Weights of a small transformer language model: rotary positions.
Each number is 128 + 24 x the weight over its row's rms, rounded and kept within 0 to 255. Layers, rows and columns count from 0. The size above them is the row's rms in percent of the matrix's.

# layer 8 MLP gate, 512x128, rms 0.253, rows 221-229, columns 0-127
size [ 98 105 101 100 104 104 100  94 109]
[[103 169 145 152 160 139 153  80 129 109 121 156 128 145 134  94 125 155  67 127 120 178 108  80 123 137 134 137 141 193 105  97 132 167 157 103 138  90 113 152  90 145 126  94 166 135 116 144 154 133 131 116 122 152  96 107 150 126 121 136 103 131 111 162 117 129 123 183 118 109 133 139 136 150  94 122 142 127  98 165 107 105 155 149 136 134 142 127 156 104 103 109 115 115 127 104 166 114 138 107  97 127 132 110 144 153 162 125 183 134 117 125 107 111 152 123 116  99 143 112 147 158  86 140  92 108 154 165]
 [104 131  91  96 150 115 110  95 131 186 115 125 139  86 114 114 128 146  91 111 149 132 136 147  96 123 120 132 132 132 168 134  88 132 123 157 155 109 123 138 100 133 151 131 112 131 166  94 125 149 133 125 151 163  97 121 109 167 115 172 136 131  68 122 122 133  99 160  99 149 115 111 113 100 107 101 131  81 120 145 107 200  91 107 136 134 153 132 111 110 146 165 150 115 123 122 153 149 100 156 165 128 106 185 173 143 143 170 100 134 135 114 126 144 116 123 116  80 140 143 112 166 152 125 122 142 137 122]
 [ 92 134 121 105 129 174 138 125 104 109 142 111 104 115 119 108 133 101 113  91 132 103 132 160 135 141 141 150 142 116 128 117 132  90 128 141 142 147 115 128 119 134 135 137  57 145 122 146 168 126 101 159 182  87 129 139 112 144 124 142 130 140 110 125 124  98 109 150  82 123 148 102 110  84 137  71 125 102 100 146 121 116 105 150 102 160 106  95 137 130 157 161 181 123 117 103 143 136 127 131 159 145 166 106 110 114  65 132 164 185 143 142 101 127 117 100 100 106 140 120 171 121 143 103 102 108 139 168]
 [127 127 100 138  95 154  87 144  87 106 142  88 136  98 143  87 149 138 112 139 122 110  96 145 134  90 143 122 113  85 154 159 116 139 173 157 137 103 157 190 127 123 121 169 151 147 168 134 133 106 212 142  98 107  92 155 149 132 124 141 122 158 174 125 136 116 104 111 144 123 122 121 119  88 130 153 140 135 137 115 117 121 123 134  63 150  93 111 146 129 136 139 155 151 153 111 150 120 138 139 123 111 186 107 114 100 109 143 152 128 119 127 107 102 149 125 125 131 134 117 140 119 147 168 148 155 113  97]
 [127 134  87 190  77 113 119 140 142 122 110 145 131 157  69 143 141 160 164 155 176 115 117 123 164 118 114  93 150 186 151 168 140 149 112 130 126 120 126  91 128 151  79  94 116 154 143 134 116 135 131 127 140 148 141 116  95 144 110 156  85 141 129 106 107 117 130 105 106 100 134 139 156  90 133 120 161 127  78 124 127 149 135 144  89 114 137 165 148 109 119 126 139  92  67 113 115 133 138 116  85 114  98 130 162 149 114 117 122 115 119 156 150 129 117 120 148 106 137 107  96 170 155 152 140 111 114 135]
 [146 157 114  58 130 127 129 103 121 130 152 124 147 129 126 137 121 178 120 132 112 140 168 152 127 160 165 116 138 134 147 166 129 125 122 145 176  75 113 122 116 176 108 118 149 136 126 149 108 137 115 157 186 170 133 124 151 121 119 140 171 115 116 117 165 121 124  81 125 147 151 141 151 136 104 111 103 129 128 123 139 130 120 132 131  92 142 160 108  78 147 164  91 136 127 145 129 176 140 112 120 124 125 111 106 145 113 130 143 121 117 149  91 176 113 136 111 158 107  54 135 133 167 113  77 111 133 110]
 [146  72 122 119 120 123 131 109 142 117 158 158 116 140 123 103  84 122 121 131 102 112 144  91 104 145 148 124 106 148 123 136 114 137 146 186 144 118 132 123 121 124  94 121 193 155 141 155 111 118 167 159 130 116 128 106 137 174 115 107  87 158 148  74 154 133  94  86 115 137 146 137 118  91 126 119 159 136 146 146 123 196 117 156 136 135  98 155 126 131  86  82 132 139 134 130 150 123 163 122  89 127 113 130 129 138  97 108 159 108 130 115 124 149 144 124 160 157 145 121  60  94 135 145 108 161 132 136]
 [118 123 163 102 142 119 126 134 132  96 154 138 140 103 112 126  99 145 125  92 143 190 149 116 137 119 150 154 104 133 143 150 105 163 138 124 124 128 118 180 170  87 108 112 155  95  81 113 138 134  74 159 130 172 118  87 163 118  92 145 117 142 121 181 105 120 115 143 164 119  63 113  95 105 124 166 118 166 150 136 121 119 126 166 129 132 140 107  92 133 127 146 138 123  95 125 118 106  77 121 147 117 123 119 127 154 165  99 107  99  93 121 164 129 127 117  85 129 130 141 117 137 129  89 115 129 114 115]
 [107 140 111 117 140 153 120  97 155 119 130 105 159  87  79 132  92 158 125 141 200 123 160 178 114 120  93 137 111  95 152 116 153 132 178 123 121 109 133 118  65 141 115 125  94 179 135 136 144 133 101 145 110 179 112 142 126 130 117 155 122 124 129 132 135 128 128  97 108 101 138 118 129  96 139 146 136 117 104 150 127 140 113 128  93 116 100 123 159 125  99 134 151 111 140 157 106 101 145 171 166 124 159 124 141 135 109 190 117 159 164 149 100 139 136 152 118  83 172 152 111 146 114 128 127 111 130 100]]
# layer 8 MLP up, 512x128, rms 0.255, rows 221-228, columns 0-127
size [ 93  99 105 109 104 107  97  98]
[[143 137 103 182 131 162 105 155  93 132 173 134 135 115 119 120 112 134 101 128 136 130 106 105 125 156 148 103 170 118 129 147 107 126 142 151 106 121 122 160 140 156 144 139 152 127 134 142 166  55 150 115 205 124 115 133 145 100 159 119 128  98 144 114 173 134 166 167 172 106  95 106 104  87 122 113 119 107 126 134 131  92 112 151 100 155 120 118 148 130 136 139 136 130 127 156 156 139 126  98 150 151 149 101 162 128 157  75 167 141 144 133 124  94 158 107  92 113 144 120  96 158 134 152 152 114 113 123]
 [156 157 149 184 108  88 110 105 135 151 129 146 107 138 114 101 122 152 153  99 116 113 140  75 119  84 175  93 152  80  92 117 130 111 139 114 170 144 130 128  99 135 154 115 143 175 121 115 118 136 165 144 118  92 102  89 159 157 124 142 161 135 114 158 139 143 137  97 109 137 113  97 130 139 143 117 154 145 129 125 102 139 133  92 127 121 132 119 125 125 192 169  62 144 149 123 106 120 119 132 117 140 119 167 134 183 134 123 117 132  90 122  94 100 112  95 123 113 102 113 145 119 137 149  99 145 133 130]
 [122 157 138  87 131 142 144 179 136 121 128 130 104  55 117 142 146 161 158 102 142 146  65 153 109 100 105 126 116 105 108 109 154 151  91 147 137 160 143 110 160 115 135 151  95  98 148 129 141 151  98 128 141  95 125 137 122 146 155 119 153 113 112 148  84 133 128 150 167  87  99 122 118  95 145 140 150 132 109 127 167 103 124 135 121 138  87 141 119 144 138 132 158 154 131 154 124 105 134 157 120 184 151 149 140 110 108  82 128 137 162 135 175 120  83 125 136  91 152  89 151 150 138 123 116 132 104 145]
 [159  88 119 153  99 136 125 128 148  82 128 130 114 134 135 111 113 118 138  87  90 168  99 133 166 115 106  83  86  86 118 140 120 128 109 134 140 145  64 119 111 127 127 150 124 146 134 123 112 114  98 115 118 109  93 125 135 121 128 129 132 154 172 119 100  80 135 142  97 136 131 130 111 164 113 131 147 145 146 138 151 177 151 102  93 153 111 155 136 160 128 109 117 121 106 134 140 109 114 164 157 173 110 166  92 127 110 122 151 162 150 214 133 128 140 122 101 140 117 145 125 153 128  92 122  86 112 112]
 [115 135  88 147  89 169 156 106 145  85 146 188 101 116 148 116 134 129 125 108 126  88 130 146 125 115 123  89 144 149 105 148 123 145 129 116 142 107 116 114 137 128  90 114 138 122 170 141 130 137 110 132 103 148 114  83 139 133  96 147  98 120  81 124  92 156 143 133 120 128 123 163 108  88 146 110 180 102 110  98 125 136 142 147 134  97  99 135 138 107 124 112 135  87 148 136 140 103 177 120  84 148 103 170 158 150 153  77 102 144 204 112 139 143  91 101 129 132 143 115 148 143 134 122 157 117 133 133]
 [139 146 114 133 103  82 169  98 136  93 112 137 158 151 167 142  93  75 139 113 162 137  90 138 155 130 131 158 146 160 114 132 143 160 163 154 156 186 130 159 124 126 148 125 142 189 131 118 143 136 133 133 109  89 144 117 111 142 122 128 116  97 125 151 113 136 124 135 131  91 143 141  94 139 125 178 167  95 106 102 101 145 141  90 124 125 129 126 116 188 122 132 121  87 115 108 158 111 181 144 122 132 126 118 163 124 136 130 159 131 136  81 127 129 107 102 101 107 145 148 139 146 140 158 154  91 124  91]
 [ 97 104 145 128 152 133 129 156 154  98 140 127  91 148 117 115 110 136 115 124 105 133 119  90 143 181  94 133 119 144 123 158 152 136 153 154 133 142 128  98 143 167 122  99 131 112 114 125 120 148 191  97 142 120 172 131 169 136 158 129  95 141 188 130 101 146 139 102 128 164 149 114 107 161 147 146 140 181 110 114 107 157 111 156 118 157 115 138 106 132 122  81 113 147 104 150 121 107 124 131  99 166 129 110  64 104 139 125 137 114  68 123  99 123 147 133 165 130 110 124 116 110 101 136 151  97 150 169]
 [150 133 147  98 134 127 145 143 160  97 135 128 105 118 101 134  93 112 164 134 172 113  94 112 101 106 149 139 160 142 169 128 151 107  96 107 147  98 118 117 155 104 144 119  92  89 110 116 162 105  55 125  96 126 115 117 152  89  83 119 103 118  96 100 140 151 150 107 118 106 124 122 116 114 135 124  78 158 112 117 130 131  91  97 101 133 152 147 114 132 130 146  96 122 132 111  86 136 123 159 120 111  89 110 156 106  99 127 109 146 174 125 136 127 133  96  79 104 162 111 155 165 126 120 160 105  92 144]]
# layer 8 MLP down (transposed), 512x128, rms 0.0819, rows 221-228, columns 0-127
size [ 95 107 100 106  96 105  97 100]
[[121 159  85 143 163 101 117 112 141 109 150 154 125 149 130 118 109 111 134 169 140 158 133 139  86 135  86 168 133 152 138 125 176 143 151 152 147 140 108 122 118 132 124 139 110 144 100 157 109 124  96 131 115 147 101 121  90 129 144 114 104  94 125 140 136 137 153 116 150  89 145 121 127  86 113 124 169 145 141 139 141 145 114 102 171 118 146 160 148 135 150 144 176 120 159 147 174 119 165 149 139 121 153 119  83 194  99 154 116 118  84 127 107 136 139 148 158  70 131  76  97 112 103 139 134 132 104 149]
 [177 121 131 130 142 121  98 115  99  82 137 130 119  72 121 124  98 111  96 145 166 124 153 130 113 120 128  89 129 132  90 112 130 147 128 167 123 117 111 156 173 141 112 103 106 124 111 163 153  91 116  94 121 150 112 103 132 115 154  97 146 124 160 127 127 143 138 123 104 123 104  80 102 161 138 133 128 131 151 121 169 153 113 131 141 143  84 128 131 126 127 136 144 167 108  80 103 104 157 132  97 162 114 113 102 100 149  86 126 118 118 160 119 163 184 121 157 198 111 150 143 112 137 161 154 129 123 154]
 [105 110 137 153  87 104 119 117  82 161 171  87 122  94 105  78 156  93 124 136  63  92 145  97 134 133 143 107 132 141 123  95 134 139 115 118 138 118 129  96 149 153 156 134 137 127 139 120  97 181 157  82 122 153 139 106 121 159  99 116 180 123 116  96 140 122 106 118 126 120  97 132 123 171 120 122  97 147 119 152 103 135 140 137  79 111 161 103 128 168 111 121 149 119 142 115 134 142 120 116 115  80 153 152  78 177 143 135 166 109 109 137 115 164 140  93 136 128 111 145 158 130 144 133 117 139 121 129]
 [146 128 115  88 100 155 119 114 126 129 125 127 110 147 125  92 129  99 138 121 146 132 139  83 127 144 172 157 123 117 169 134 173 136 106 144 131  99 140 131 135 118 128 123 135 151 173 134 146 104 101 136 136 102 126 165 151 129 130 136 128 132  88 145 146  70 121 161 112 150 150 118 139 147 123 151 128 132 126  53 143 110 169 147 128  86 113 125 146 131 132 144 125 129  87 158 119 106 103 123 130 121 164 138 119 131 121 165 185 124 105 185 130  91 126  95  88 150 157  91  79 150 147 155 161 162 143  88]
 [128 142 128 104 145 170 133 125 161 101 141 112 110 117 106 165 138 129 160 160 158 137 115 176 131 124 111 138 153 103  87 151 142 166 124 132 153 159 152 138 129 145  59 115 162 108 115 145 152 157 157 107 185  95 170 108 114 105 121 172 134 175 106 112 155 116  97 141 120 130 112 128 160 114 140 134 103 110 125 116  96 126 130 172 137 108 140 102 174 137 111 117 105 114 154 161 173 195 124  87 127 139 127 117 156 133 145 126 103 126 127 150 126 122 124 155 126 135 107 133 132 134  94  81 125 107 144 105]
 [127 112 159 108 109  98 138 155 117 138 136 168 133 139 137 126 173 130 171 113 133 137 139  70 135  96 164  96 118  97 154 116 122 155 112  81 133 100 139 144 130 138  90 101 104 113 103 128 114 111 144 129 121 159 117 101 125 125 178  82 137 143 145 180 142 151 143  98 160 128 111 153  93 124 122  95  68 125 133 149 111 136 162 128 100  94 153 136 153 146 136 168 139 147 138 109 126 115 109 106 166  92 198 106 108 133  93 148 133 119 121 142 177 112 115 108 135 102 112 123 130 139 122 113 110 104 147 156]
 [ 91 100 154  87 152 132 163 116 115 129 183 159  85 142 182 107 120 160  86 154 124 136 166 107 126 139 135 174 130 152 101 132 172 111 111 146 142 145 131 128 114 105 137 122 108 151 145 177 114 107 150 123 132  87 112  91  98 126 142 139 173 117 135 156 128 114 137 105 127 110 125 131 126 165 139 148 151 136 148 112 148 152 157 114 113 125 160 149 128  90 153 101 128 129 108 121 103  78 117 114 129 161 145 148 121 140 136 127 167 124 150 146 157 115 160 118 138 145 145 139  49 133  90  89 141 127 122 158]
 [125 107 114 118 107  81  88 124 173 124 129 134  93 150 138  85 146 135  80 119 136 148 134 159  81 149  70 155 124 151  97 125 102 167  99 129 126  80  94 131 141 149 138 124 120 114 132 116 125  94 173  99 154 106  91 104 109 126 117 128 143 119 168 170 106 102 160 139 136 134 106 125 138 161 115  80 114 131 140 125 183 107  91 137 112 121 114 153 157 104 154 151  97 136 110  87 110 131 129 116 153 122 113 143 125 149 154 146 132 144 165  99 134 131 104 141 164 158 131 130 149 141 127  95 143 110 168 151]]